From a checkpoint of a small transformer trained on Wikipedia.
Architecture: RMSNorm before each block, attention sinks, a smear gate, an embedding shortcut, learned residual scales.
Training: a variant of Adam for these matrices, 120M tokens.
Each number is 50 + 10 x the weight over its row's rms, rounded and kept within 0 to 99. Layers, rows and columns count from 0. The size before them is the row's rms in percent of the matrix's.

# layer 4 MLP down, 128x320, rms 0.174, rows 0-87, columns 0-79
105:52 58 51 54 41 44 53 44 61 42 63 44 42 49 61 29 57 72 45 41 53 47 48 48 44 56 60 36 58 29 48 50 67 46 66 59 62 52 33 57 52 53 38 48 53 55 53 48 47 52 44 55 46 34 50 55 45 64 69 44 46 56 46 56 24 39 56 52 50 51 43 53 69 54 44 49 73 56 54 47
094:36 77 43 49 66 51 64 56 43 51 39 47 60 57 52 66 55 38 66 41 51 58 48 60 40 44 43 53 54 55 46 59 45 38 60 45 45 40 44 55 46 36 52 69 57 53 47 38 48 37 67 40 71 68 33 67 51 43 37 46 53 59 28 55 62 49 52 54 63 57 76 51 65 39 50 37 31 55 48 44
110:40 49 50 49 55 48 69 49 42 43 54 53 59 51 50 35 56 35 59 33 57 48 46 44 51 76 43 58 55 47 42 62 42 50 56 60 50 36 50 74 64 41 47 50 66 48 39 43 51 57 48 48 48 54 73 49 63 27 52 47 59 46 39 62 53 47 70 57 54 60 48 47 42 51 36 44 27 58 37 39
094:58 40 68 52 43 37 45 47 48 40 54 62 52 41 55 50 53 48 53 49 30 71 48 43 44 60 51 57 60 44 48 54 63 51 60 84 55 50 37 48 61 56 42 51 67 44 55 38 40 60 46 54 46 46 48 44 56 51 43 60 57 73 38 46 62 50 51 56 67 59 49 43 66 60 49 43 46 60 37 57
107:34 25 52 61 64 53 58 75 47 51 50 55 51 31 56 53 52 38 59 51 41 50 38 50 45 58 39 42 44 62 48 57 52 57 60 54 76 40 49 63 30 47 43 67 55 53 47 47 56 51 51 68 55 42 48 48 55 37 39 49 54 48 51 49 48 42 50 49 60 68 62 56 65 55 51 47 53 68 49 42
102:53 52 54 39 58 56 46 39 44 36 57 61 39 43 35 50 49 55 42 58 53 47 55 50 32 56 46 54 44 41 32 46 55 40 56 61 41 39 49 50 47 64 50 63 35 42 69 33 34 37 45 59 46 61 39 53 41 55 39 40 68 68 60 68 48 53 62 47 67 66 46 44 41 47 64 33 52 55 42 49
111:43 43 70 32 48 46 38 36 75 45 36 63 52 46 52 66 56 59 43 48 59 49 52 33 59 45 45 55 47 46 56 49 71 49 36 54 58 59 54 48 44 54 51 46 56 30 57 48 35 47 58 25 39 50 38 56 37 62 54 48 46 34 60 54 58 67 52 56 48 48 59 40 45 53 72 47 51 41 42 53
108:31 53 56 43 30 47 58 47 60 53 55 35 33 56 64 43 52 55 57 47 42 59 59 70 62 53 53 50 46 32 37 42 60 57 46 55 51 37 48 55 34 60 55 69 56 50 57 47 52 54 59 51 47 59 54 43 61 43 65 37 47 55 57 57 51 53 67 47 56 60 42 28 36 34 43 42 54 38 29 47
126:58 33 37 80 50 74 63 68 53 64 52 52 55 44 51 44 48 44 62 56 40 34 34 60 45 58 60 49 49 56 49 52 37 40 36 47 57 45 54 45 52 43 46 36 39 61 32 39 57 27 38 53 47 48 55 48 52 49 61 64 61 40 43 52 42 44 41 42 35 31 37 48 48 38 63 58 40 62 44 61
098:46 47 47 58 37 42 29 71 62 67 46 52 34 54 48 41 52 66 61 22 43 43 41 46 45 47 49 60 52 37 38 63 49 37 34 57 51 66 54 49 51 44 56 46 63 57 43 53 50 48 44 58 36 61 37 47 40 56 62 50 39 46 43 52 40 47 55 31 54 30 56 42 54 61 60 60 57 69 44 63
105:61 37 29 62 49 60 69 52 47 52 55 55 50 45 50 53 42 52 56 56 40 52 61 44 44 57 34 55 50 60 42 55 35 44 63 42 54 45 41 38 54 43 59 62 58 50 59 20 65 51 57 49 48 52 59 71 46 54 47 60 53 61 48 53 46 43 40 62 54 60 63 55 57 61 65 37 41 47 47 60
105:51 56 42 51 48 40 54 44 47 46 57 40 59 50 55 53 38 42 54 64 50 62 50 55 37 46 31 39 51 46 31 52 52 52 50 46 43 41 45 53 38 60 49 47 32 57 63 36 51 42 54 56 50 66 47 64 48 43 55 43 60 54 48 70 60 60 72 67 51 66 65 34 63 56 54 49 61 39 54 51
094:50 58 50 48 52 47 36 44 51 33 53 66 47 51 35 52 50 42 60 57 57 50 40 42 54 49 45 51 44 53 46 50 39 50 40 69 32 49 49 44 55 66 52 54 36 63 47 48 29 53 37 59 51 54 57 60 58 44 45 27 50 53 71 35 62 59 29 34 54 52 70 48 49 32 53 44 43 41 59 58
108:47 69 55 44 61 43 55 61 72 36 49 45 54 43 41 51 36 41 54 44 51 41 41 61 62 53 53 58 58 68 52 43 62 43 48 58 60 58 42 59 43 58 48 57 54 46 45 44 46 39 46 53 39 50 35 43 50 52 57 41 53 48 39 36 83 44 47 40 53 49 48 53 56 40 44 45 57 51 43 41
094:44 50 63 32 67 29 52 56 38 49 63 51 38 51 58 62 61 39 46 68 46 62 67 45 50 46 32 51 53 45 70 46 54 54 33 38 38 39 59 49 44 29 41 39 65 54 53 30 56 47 53 62 41 45 54 63 49 44 30 50 52 68 52 38 66 49 54 54 34 44 38 44 44 50 56 25 58 49 35 72
102:52 36 67 32 27 39 71 53 61 50 48 58 50 28 31 52 38 47 50 56 56 44 42 48 54 52 45 37 54 55 73 41 45 38 45 74 41 57 53 46 61 40 71 41 61 59 46 58 38 55 52 67 59 44 57 49 47 63 51 48 52 68 56 46 48 52 55 44 37 38 46 40 49 55 33 44 41 48 60 39
099:41 59 47 48 56 63 44 54 58 48 48 47 49 54 42 53 60 54 49 60 55 49 53 44 34 55 46 52 45 41 51 54 50 24 51 36 75 44 45 41 39 35 65 57 36 50 49 38 62 37 56 67 45 44 45 38 72 35 40 36 51 48 52 61 46 60 66 44 64 36 46 41 55 62 45 42 57 40 39 40
093:51 40 50 57 64 56 50 34 54 57 54 69 49 52 55 57 46 56 62 53 64 44 59 47 47 21 61 40 63 45 48 45 43 38 55 43 44 62 43 43 32 40 58 44 38 54 53 51 57 33 69 38 59 46 48 54 57 37 50 53 59 54 40 55 47 63 36 49 60 36 44 55 41 37 48 55 56 48 35 46
099:40 54 60 60 60 34 42 52 39 42 54 38 38 36 39 52 30 51 40 49 56 50 40 72 39 50 45 48 48 70 38 52 42 62 33 36 64 47 40 45 37 75 52 40 51 61 63 49 52 55 52 49 67 39 41 62 59 44 55 47 61 46 47 49 57 32 55 53 43 43 47 52 47 51 45 34 49 55 54 35
097:71 55 58 62 52 55 56 53 45 62 42 45 57 51 49 34 57 61 41 48 42 46 53 60 46 23 50 52 52 50 62 55 48 71 56 65 54 39 73 54 49 30 51 51 48 35 52 45 46 41 43 52 39 49 60 57 47 31 50 61 29 47 53 52 41 48 49 55 57 45 46 61 49 49 40 57 54 30 50 38
096:45 55 53 57 42 60 50 53 44 42 61 37 62 61 44 48 60 49 32 36 59 55 61 60 28 58 30 45 56 48 58 44 43 30 50 51 53 46 67 39 53 48 63 48 47 35 61 66 46 43 43 57 70 32 41 60 37 46 61 54 50 44 58 37 37 54 53 38 48 41 68 48 54 37 51 49 55 48 51 66
094:53 54 50 54 57 30 58 38 49 36 54 72 57 49 60 49 17 64 57 64 64 51 44 42 59 43 39 50 50 51 35 58 45 60 49 30 64 62 53 50 55 62 46 82 59 53 53 56 50 39 38 52 20 55 60 45 51 59 63 35 51 48 40 53 46 62 61 56 50 49 66 49 61 51 34 41 43 66 43 46
094:46 35 58 60 47 64 47 52 44 40 55 45 45 43 40 55 52 52 47 35 49 49 30 45 63 51 67 64 43 58 72 52 28 56 40 63 53 54 66 39 34 51 52 42 44 53 57 45 38 56 51 57 63 55 34 50 55 51 40 44 30 65 55 58 48 31 46 42 65 34 45 52 56 57 75 66 50 56 48 51
098:49 60 52 54 45 59 56 45 49 63 45 28 22 62 50 50 56 51 69 49 46 44 44 46 59 57 38 49 59 56 58 61 45 46 45 51 54 52 23 61 51 71 55 61 53 64 48 23 49 35 62 44 56 60 47 67 44 36 51 56 56 53 49 46 50 32 44 55 68 53 47 53 43 54 47 36 45 52 41 45
094:49 57 51 49 59 62 48 36 45 57 57 49 58 56 56 53 65 52 44 46 51 57 47 43 36 38 42 70 31 47 57 38 57 41 24 67 42 51 72 63 51 34 41 46 61 48 56 61 49 39 50 62 45 41 39 59 39 31 46 40 47 43 63 44 59 52 57 64 50 57 54 54 15 65 53 44 66 34 43 57
098:62 56 37 42 34 46 61 53 65 53 51 39 44 31 47 42 52 55 49 34 50 48 53 47 34 61 56 72 46 36 33 62 53 59 57 46 35 38 51 38 46 55 70 51 58 63 47 58 43 60 61 50 51 58 30 51 41 64 38 47 58 74 44 48 45 52 80 56 45 54 31 50 50 55 37 64 38 53 55 34
105:50 58 63 54 43 54 46 56 43 55 47 42 52 35 51 60 41 23 52 43 45 47 51 41 36 67 50 63 42 54 39 41 49 42 54 62 33 55 49 51 49 54 56 58 42 56 52 67 47 52 43 44 31 50 61 60 49 49 55 51 46 70 57 40 49 53 53 49 53 63 73 44 48 42 61 46 60 54 58 46
099:50 42 49 56 37 45 32 45 43 52 51 64 44 41 33 47 30 46 50 26 53 46 45 54 56 64 49 56 50 54 47 40 54 41 66 43 20 52 44 38 55 70 48 48 53 55 45 37 49 51 50 48 46 35 71 39 48 44 45 61 57 54 49 52 42 41 49 61 51 44 53 32 36 54 58 47 63 41 24 57
096:46 49 59 43 33 47 52 50 52 57 45 59 54 53 41 65 46 30 62 47 36 39 40 38 55 50 44 53 61 56 46 54 39 50 54 32 66 30 38 34 53 47 42 59 49 51 36 30 49 54 55 26 46 47 58 52 47 30 52 49 36 59 51 38 41 61 43 53 65 52 41 43 58 56 33 49 53 56 54 48
091:55 67 54 36 40 70 45 61 63 47 29 44 59 59 47 50 65 56 50 50 58 62 45 55 69 59 50 47 46 53 53 56 51 34 37 60 47 38 68 58 58 48 69 41 47 51 55 50 43 28 43 50 44 41 42 60 56 54 60 61 52 74 43 40 50 52 57 60 35 51 57 32 70 64 45 48 34 51 44 63
096:57 48 54 60 57 65 58 49 50 62 45 54 48 43 61 55 62 49 53 43 58 51 54 37 54 47 36 63 43 47 53 45 72 47 52 42 55 50 49 68 51 40 45 53 44 60 58 56 64 46 45 57 65 50 45 53 51 39 38 34 52 50 37 30 54 61 39 60 60 52 58 50 52 72 43 47 64 40 41 40
099:63 44 55 51 54 65 51 54 48 51 57 52 55 57 54 45 42 45 62 27 62 53 55 50 45 49 41 41 51 44 54 55 38 52 46 62 55 48 49 38 50 62 53 44 62 54 55 66 66 35 58 39 50 59 41 37 31 36 34 46 53 65 60 40 43 40 41 54 37 45 55 38 57 66 46 57 60 54 37 44
111:31 53 55 30 62 32 48 51 49 54 42 37 44 58 50 64 55 43 58 66 51 58 44 61 59 46 44 63 42 53 41 69 54 42 28 39 38 44 64 59 44 59 52 49 47 71 51 44 66 53 42 44 44 43 50 55 47 59 39 35 47 38 49 55 56 40 19 64 68 37 49 51 47 50 57 52 44 43 70 53
102:55 40 43 44 48 67 56 45 66 35 35 81 56 60 48 55 58 65 46 46 61 48 67 53 67 52 42 64 49 53 42 58 50 52 47 59 51 35 55 57 68 55 42 52 51 41 47 50 32 54 38 63 60 48 59 55 56 59 44 69 66 52 58 57 45 63 61 71 49 47 65 54 47 61 60 48 47 46 52 62
101:46 48 51 51 54 48 48 44 57 49 38 49 47 58 56 54 56 46 55 49 48 59 63 48 37 76 53 36 59 66 45 40 31 49 46 47 55 47 48 46 43 48 55 45 48 31 27 58 39 63 58 34 57 50 41 56 62 58 56 50 41 65 35 59 62 53 48 40 54 54 46 64 50 61 43 58 37 45 50 40
095:46 66 52 45 62 37 84 33 45 58 40 62 62 60 70 42 58 42 59 49 61 40 49 28 41 42 49 30 59 43 29 49 59 50 63 32 48 54 40 47 38 52 52 55 51 40 35 64 39 45 25 45 38 64 49 42 54 60 51 43 46 41 49 37 35 49 54 41 55 48 37 64 49 60 49 54 44 56 37 55
088:49 46 28 34 31 48 66 61 55 70 47 56 44 48 52 66 54 49 48 46 59 46 53 48 41 48 55 61 52 51 47 53 54 43 39 52 62 51 45 56 36 52 46 49 50 55 53 42 65 31 56 60 61 50 42 41 36 41 52 49 67 33 48 57 43 46 52 48 41 49 62 22 42 43 40 38 26 47 73 56
108:59 46 58 47 38 61 77 52 69 55 53 69 62 74 50 50 60 41 45 60 37 46 70 35 52 52 57 57 55 48 44 69 56 48 53 53 47 55 42 50 61 49 54 36 50 61 38 63 64 47 57 49 35 60 45 47 26 58 40 45 49 45 57 48 35 47 39 56 49 67 54 70 45 47 50 45 39 53 65 29
091:58 62 54 56 52 52 54 53 34 50 56 27 49 66 52 60 48 61 56 42 43 51 33 50 25 37 40 41 42 51 62 42 43 47 49 72 37 52 49 53 52 30 44 57 38 46 55 38 36 42 66 29 54 29 40 54 52 50 48 61 54 62 57 47 29 46 51 50 69 32 61 57 56 59 54 52 58 33 37 56
099:62 40 64 54 65 66 44 40 51 46 53 58 53 49 62 40 60 57 43 59 62 49 43 51 52 70 45 59 61 41 40 46 47 65 45 69 47 50 44 57 47 56 53 53 53 45 67 48 40 52 59 51 49 69 48 52 61 41 47 52 51 70 49 63 44 65 54 43 49 32 53 43 93 47 42 47 53 49 60 34
093:40 35 44 52 39 44 61 59 52 59 30 59 37 42 41 45 48 22 60 45 52 61 47 48 57 47 53 48 49 49 78 47 52 36 54 47 42 55 54 35 66 49 39 39 34 60 55 49 49 48 34 46 54 49 56 64 64 50 50 49 46 40 59 33 46 42 37 34 70 44 40 29 42 41 47 28 31 40 54 51
096:51 52 59 52 63 58 55 51 57 55 58 45 43 62 46 60 57 57 51 59 26 61 50 63 52 55 66 53 28 50 52 44 54 48 58 60 61 56 54 38 74 46 53 39 43 52 37 35 47 46 46 52 40 50 51 59 54 47 71 50 60 51 57 57 66 55 47 43 33 59 50 46 57 34 46 42 42 54 56 52
089:52 45 53 60 72 55 48 55 55 42 46 59 45 72 59 44 60 51 32 63 47 44 30 54 48 40 45 59 64 62 63 48 62 49 32 42 75 37 52 46 65 60 43 37 44 45 64 46 50 40 50 57 48 54 23 43 46 66 35 49 54 51 49 63 61 32 45 59 47 57 51 50 46 50 58 57 35 64 72 56
096:59 48 46 53 50 56 53 55 36 48 44 47 56 41 50 41 48 46 40 44 42 43 63 38 46 53 62 41 54 36 56 45 43 48 53 51 40 49 54 60 37 30 57 36 40 21 57 49 39 51 45 46 49 44 57 51 43 37 56 36 52 40 40 45 52 49 46 59 43 63 45 54 55 53 59 31 49 43 47 46
095:65 66 46 55 34 52 53 36 40 61 39 28 58 45 45 49 43 51 38 59 51 39 40 68 53 65 63 62 65 41 39 39 53 50 50 44 63 69 29 54 85 67 55 49 44 36 64 58 56 49 46 39 53 59 57 38 41 39 54 53 63 58 65 56 54 80 46 36 55 49 41 53 47 50 55 47 42 55 57 43
099:64 38 45 54 49 39 59 58 55 39 50 62 61 45 53 41 37 53 51 62 55 32 37 48 61 38 63 52 66 65 29 50 41 45 43 33 39 50 65 50 36 34 46 63 43 50 45 44 45 52 44 39 44 50 54 38 52 51 36 59 65 50 36 53 39 71 47 52 39 55 40 55 46 51 62 50 41 54 56 64
088:52 44 51 53 51 31 50 52 58 51 59 39 68 60 53 60 59 32 52 45 62 48 66 60 43 53 45 30 48 49 59 60 53 47 49 45 60 46 64 49 48 38 46 55 49 38 37 39 44 61 63 46 67 39 46 30 66 48 52 65 60 55 35 44 49 45 68 40 56 38 55 43 55 38 67 63 52 44 55 46
092:36 58 53 38 48 47 53 43 50 36 48 63 60 44 46 65 61 40 56 70 44 58 63 56 51 36 59 56 37 55 54 65 52 49 55 59 43 51 57 37 51 51 66 54 54 52 48 62 49 58 56 44 62 42 72 63 59 52 51 33 51 46 70 40 48 58 55 43 60 38 64 32 39 31 40 62 39 65 35 51
103:47 53 47 36 56 48 48 71 59 40 66 44 48 41 43 50 58 46 50 38 45 49 51 41 39 52 75 69 56 43 61 52 55 46 55 62 58 50 42 58 61 58 48 34 53 74 44 60 60 43 62 45 48 61 59 46 46 57 50 34 64 36 36 42 45 45 46 67 40 43 62 57 55 42 46 39 71 41 52 43
106:68 45 55 56 45 22 42 43 65 42 43 46 44 40 45 70 49 53 57 43 48 56 32 55 56 54 41 47 36 50 51 64 54 37 46 45 37 60 51 51 28 48 34 38 31 45 54 47 62 42 67 52 58 57 42 68 38 57 59 58 37 45 52 43 63 41 32 57 58 52 57 50 47 56 60 50 52 38 54 71
101:61 41 52 55 67 42 69 62 47 58 32 57 59 35 43 37 54 46 62 46 49 53 58 49 56 54 47 46 56 33 48 48 35 58 45 44 40 54 63 55 37 60 38 57 46 59 63 57 65 46 60 49 48 55 61 68 66 57 46 35 51 41 57 41 47 48 56 54 62 54 37 42 52 36 67 60 57 43 51 43
108:51 51 53 67 46 64 45 47 37 52 61 45 40 53 57 59 58 53 60 46 56 45 31 55 47 51 51 46 39 50 55 63 51 40 47 44 39 50 39 59 51 45 41 57 55 75 49 35 34 47 50 40 60 48 57 47 65 35 38 57 48 63 42 51 56 40 49 46 47 48 64 44 44 59 55 26 67 52 61 64
100:61 47 58 53 57 37 41 47 68 59 56 66 47 53 29 64 51 52 26 53 47 48 48 46 52 41 51 53 70 48 49 50 39 34 60 52 57 35 54 42 62 51 62 56 42 39 55 35 44 58 42 53 46 48 37 53 52 53 48 33 51 45 43 47 44 57 41 63 57 57 61 27 47 60 57 40 40 59 63 39
098:50 72 67 35 40 42 52 45 61 46 46 45 47 50 36 34 52 70 53 34 57 40 49 28 52 61 69 49 37 46 68 53 61 66 62 63 49 52 73 47 45 43 48 41 63 53 45 46 38 47 34 45 32 47 38 35 58 49 49 38 45 34 48 58 51 66 35 43 48 51 64 51 55 54 55 46 40 49 49 37
098:71 52 41 61 47 61 44 56 42 47 50 52 62 48 36 30 50 61 61 43 33 28 36 48 53 43 49 52 44 44 31 52 45 68 53 55 57 35 39 53 54 67 45 41 32 51 52 47 54 41 48 42 58 62 59 59 42 53 51 49 52 48 61 67 56 38 49 60 60 35 48 72 61 38 67 51 52 50 64 40
104:61 52 47 56 52 46 55 50 43 55 42 62 58 49 67 49 63 61 43 54 53 47 26 50 72 58 49 46 46 67 41 54 47 31 53 45 46 48 46 56 44 54 55 47 48 46 53 54 51 64 51 42 45 43 62 48 50 46 30 60 56 35 55 54 51 60 43 30 75 66 37 40 49 64 62 48 51 46 26 44
092:55 46 56 58 51 58 65 45 42 52 49 46 62 45 57 50 41 45 38 56 33 47 39 48 50 54 56 45 69 66 59 65 49 43 54 37 63 58 46 43 64 57 42 43 61 57 37 40 56 44 51 60 51 46 73 46 48 57 63 35 44 42 68 44 56 60 59 63 67 61 43 47 47 49 34 42 48 46 61 23
096:67 55 49 66 61 42 57 58 54 39 49 35 59 52 59 35 54 31 60 38 51 50 44 44 60 62 59 53 61 42 47 48 67 49 36 56 66 38 39 53 64 71 47 58 60 59 25 47 58 39 40 49 69 56 57 44 53 56 45 61 52 58 59 57 59 36 51 45 43 41 52 55 42 52 50 59 64 45 54 55
099:59 43 49 52 45 47 54 59 48 57 32 51 52 22 60 57 37 37 52 61 54 52 58 56 51 46 32 50 50 47 51 75 36 70 51 47 39 45 60 48 65 52 49 39 41 40 63 40 49 61 58 64 53 57 37 59 55 48 71 45 55 47 51 60 45 43 59 44 33 52 59 46 30 51 56 51 31 55 58 42
101:41 48 53 53 66 44 35 59 40 43 56 35 33 42 65 55 55 53 50 42 34 58 49 58 36 55 52 39 56 69 62 66 53 62 46 40 54 44 52 50 23 50 44 42 47 50 62 41 42 70 63 53 45 44 66 62 42 72 53 57 44 55 36 58 61 57 65 78 32 41 50 48 55 69 58 66 40 57 38 56
105:42 49 60 56 42 56 64 63 47 62 57 59 45 61 56 37 37 56 58 37 38 57 39 59 52 50 49 64 46 38 51 56 54 47 49 50 57 45 82 52 57 47 46 59 69 57 44 50 57 53 37 69 35 47 60 63 39 54 44 51 45 45 58 39 48 60 56 43 57 64 52 47 58 19 51 62 57 43 54 37
095:40 53 60 47 41 46 44 44 64 64 50 44 70 54 35 44 42 45 50 64 37 22 44 41 57 44 60 26 39 33 59 54 55 48 51 35 55 39 71 45 57 60 55 58 53 48 55 34 50 64 47 53 37 40 59 49 58 58 66 49 68 42 50 57 50 48 65 46 41 46 35 56 48 60 56 51 38 70 33 38
104:70 58 39 52 55 54 50 58 36 52 52 38 50 40 58 46 49 56 58 54 52 58 56 59 42 35 50 59 67 45 52 70 50 37 54 44 55 57 41 56 42 60 58 60 37 69 52 57 42 34 61 50 55 50 42 57 41 52 52 52 48 41 55 49 52 49 42 54 58 47 43 62 51 50 58 47 40 43 33 50
097:44 59 49 58 63 44 58 61 45 48 45 27 68 25 52 56 59 38 33 50 39 46 57 64 43 53 60 55 56 47 53 55 62 51 65 57 56 62 35 53 56 42 38 37 38 45 46 45 56 41 59 63 56 68 50 38 62 43 54 47 47 45 35 50 41 37 52 77 37 40 50 44 53 50 54 41 50 52 45 53
102:52 53 53 56 60 60 67 36 48 45 43 47 47 55 66 63 58 61 43 56 53 60 58 57 55 55 42 34 69 29 49 62 52 57 44 63 54 63 44 53 43 30 60 54 43 49 56 40 42 42 38 55 45 45 49 52 62 55 52 45 42 57 46 41 40 64 49 63 44 40 55 46 50 50 52 50 33 39 55 28
095:50 44 46 51 60 41 52 53 40 50 64 46 53 56 47 48 45 58 43 54 30 39 33 58 48 45 52 45 39 56 52 34 53 43 52 53 47 54 62 41 34 24 44 63 42 52 40 22 52 34 67 59 31 44 61 40 58 53 63 64 46 45 55 39 49 44 28 46 58 64 42 50 43 44 61 44 56 58 47 62
108:47 41 45 64 50 64 53 43 28 61 49 49 59 83 39 59 43 39 48 50 63 41 63 32 41 41 45 52 54 66 59 45 43 39 53 25 60 55 62 54 58 42 69 53 33 36 53 43 39 31 53 43 62 38 46 50 50 44 30 40 48 38 71 31 44 53 42 32 54 56 61 46 36 47 69 70 48 51 53 61
102:65 58 40 32 39 61 53 48 61 69 43 46 44 22 39 37 65 45 55 36 31 56 67 42 63 54 54 49 39 31 54 46 48 50 43 51 37 57 51 58 56 57 38 57 40 53 41 55 57 55 39 67 46 47 56 50 58 50 54 52 61 76 59 52 47 59 49 42 46 70 58 57 38 50 42 59 42 38 72 37
095:73 43 65 48 46 45 60 41 66 53 68 39 35 62 52 46 56 75 53 67 42 54 38 49 36 49 57 44 41 58 57 40 55 45 53 44 44 27 41 56 52 42 47 42 44 43 51 60 26 38 33 46 59 56 50 62 52 45 60 61 51 53 52 55 58 48 62 45 60 33 46 47 48 30 39 46 46 33 44 30
107:27 54 63 28 44 50 30 46 50 64 57 66 33 31 54 47 47 45 49 42 57 51 48 54 48 51 38 34 72 59 38 34 53 34 49 56 28 43 45 41 56 34 33 53 44 58 48 71 37 76 69 43 50 60 36 40 53 58 66 56 39 42 30 51 62 42 35 60 57 35 41 57 61 61 41 33 56 59 56 48
103:43 59 49 32 68 39 62 53 55 34 42 51 43 43 52 46 49 56 47 52 44 41 59 53 45 33 50 27 57 51 50 64 33 56 45 53 60 37 51 47 53 49 56 47 52 58 56 44 54 39 54 65 53 65 50 49 41 48 46 38 38 59 71 45 62 51 59 53 42 39 42 30 51 56 32 51 36 53 52 54
103:52 50 39 43 63 38 36 60 53 38 66 45 58 64 43 57 39 53 39 42 46 43 48 52 52 40 34 55 60 56 58 52 70 54 45 37 55 42 52 49 43 50 37 50 44 47 42 47 47 49 51 57 46 50 45 42 53 41 42 60 52 36 64 48 30 51 47 41 55 52 64 48 29 38 45 57 68 57 47 65
099:52 47 51 65 61 57 56 57 52 40 39 56 61 44 44 25 57 62 38 40 56 34 34 44 60 57 46 61 59 50 57 52 37 43 53 33 48 72 53 48 52 62 42 57 57 41 42 44 41 32 32 46 46 61 58 45 49 60 45 40 54 37 61 57 48 53 58 58 65 65 34 56 60 33 49 55 65 25 40 51
099:60 53 67 47 54 48 46 32 47 56 43 58 62 29 52 39 41 53 59 42 69 45 43 51 59 57 40 47 37 62 50 57 40 64 66 40 25 35 38 59 44 59 60 54 59 67 48 51 57 54 43 61 59 51 46 31 56 66 38 51 55 45 57 50 47 60 65 50 65 65 68 48 58 29 50 52 63 62 55 41
100:57 50 49 41 59 39 50 57 63 56 73 62 61 60 56 40 57 60 63 44 45 52 45 53 31 51 55 42 38 44 62 51 69 49 49 44 68 48 53 36 47 50 36 45 54 51 45 60 57 35 38 49 58 47 31 48 56 53 40 43 43 44 48 51 55 53 44 54 50 48 54 33 57 52 45 48 44 34 66 26
093:54 60 46 33 58 62 41 59 55 53 60 57 57 52 62 57 42 45 49 52 50 52 43 55 46 46 44 71 42 54 67 57 24 45 58 43 40 59 67 60 29 26 58 41 39 44 59 47 82 50 42 50 49 50 69 44 56 37 48 40 66 33 34 47 56 61 56 65 24 61 43 63 54 39 59 49 56 67 49 42
099:44 55 44 60 47 46 39 59 46 50 52 54 43 38 31 38 38 50 50 53 62 74 39 64 39 58 43 50 46 43 66 55 38 39 47 40 46 66 51 48 47 45 68 47 52 60 52 38 59 50 52 64 59 49 51 54 39 55 43 56 60 43 41 33 62 44 54 36 46 57 53 26 48 50 69 52 59 37 32 58
101:47 37 58 56 56 55 71 49 29 51 53 57 46 46 51 46 23 41 59 63 60 47 61 43 33 45 54 33 60 56 28 37 42 47 42 39 52 51 26 53 50 44 53 71 54 54 42 53 63 30 30 46 55 48 59 33 63 40 46 51 42 49 56 43 44 59 41 46 44 38 55 31 53 49 45 63 44 50 39 45
111:54 39 28 65 22 56 43 51 61 60 64 39 57 52 57 50 64 50 62 36 52 52 61 47 47 38 65 46 61 57 41 55 67 48 66 50 61 50 44 54 58 65 44 38 28 46 43 67 45 46 58 49 64 32 50 47 30 37 60 56 57 57 51 49 50 34 54 42 38 36 56 51 60 59 65 49 50 31 53 45
097:51 48 60 49 46 45 59 46 55 58 56 72 45 45 53 38 47 52 45 46 71 68 47 48 60 54 48 46 51 39 36 25 39 63 43 41 43 61 55 50 32 41 53 49 40 51 51 55 58 40 37 41 54 43 58 60 59 42 78 52 47 35 47 73 40 51 46 59 52 36 44 42 41 55 39 49 43 51 52 49
094:47 65 53 36 43 64 57 59 28 55 38 48 48 51 63 51 42 31 50 56 74 49 52 39 43 54 38 36 55 42 39 51 41 45 59 36 49 38 47 57 56 57 40 71 39 61 69 43 44 67 61 61 51 62 55 67 40 37 31 48 28 34 46 50 48 62 39 50 61 43 65 35 48 46 50 46 59 44 42 43
095:56 47 42 41 41 66 43 61 53 44 56 43 58 28 48 56 66 32 54 53 57 52 55 52 59 51 57 51 51 58 58 37 48 50 55 59 34 54 51 58 41 41 32 53 50 40 47 63 37 37 40 55 65 37 43 51 45 63 49 51 45 58 63 65 43 45 57 43 50 57 64 55 47 51 64 55 63 30 71 49
101:45 32 37 54 47 43 43 50 51 49 45 43 57 59 27 45 66 54 28 24 53 42 29 66 60 58 58 61 38 32 49 65 58 39 57 53 55 43 42 52 42 47 44 41 55 48 54 36 43 45 55 60 48 44 48 57 46 60 55 45 65 41 59 39 34 54 61 59 48 63 42 34 61 66 57 48 47 63 50 55
107:44 59 51 48 68 44 45 60 49 42 39 46 46 54 56 58 57 40 49 42 56 49 36 58 50 37 35 32 32 64 55 46 59 41 40 53 58 35 53 58 48 58 38 37 43 50 53 45 44 58 57 19 36 44 67 54 57 35 64 28 35 45 52 57 62 49 41 41 55 68 42 46 47 53 40 68 48 49 36 70
093:71 37 52 47 52 62 69 46 27 57 34 47 36 46 48 49 40 51 51 67 57 56 51 34 37 67 61 47 52 35 66 41 56 69 43 48 38 51 58 42 44 64 56 78 40 48 51 43 49 60 49 60 45 53 54 36 55 43 49 58 41 34 51 59 50 56 32 60 43 64 55 31 55 28 66 51 50 44 60 42
091:57 36 57 44 68 58 66 62 46 47 40 51 49 62 56 39 49 55 38 48 59 53 42 65 50 34 74 45 42 52 54 33 52 41 63 57 25 32 68 64 34 35 36 43 51 41 55 54 46 47 41 58 68 51 46 44 56 39 32 50 35 58 56 58 55 56 57 60 45 44 42 55 59 49 40 67 59 39 43 40
096:53 49 37 55 46 40 51 57 39 60 52 59 45 66 45 38 52 50 53 57 45 49 60 37 31 49 36 51 49 45 64 48 42 63 48 39 54 57 52 53 63 39 65 32 69 70 47 31 54 63 62 34 39 30 52 59 76 64 53 49 53 59 70 45 63 48 37 55 50 51 44 42 49 65 39 42 49 49 39 76
094:59 25 46 55 67 63 60 34 63 54 65 43 23 78 49 45 59 58 40 42 55 44 62 53 48 48 45 30 25 51 47 52 56 56 40 39 55 68 30 58 51 67 56 31 41 41 53 60 67 49 42 63 46 51 59 53 58 56 38 39 57 40 41 61 75 52 55 66 42 54 38 50 36 72 58 49 62 50 52 46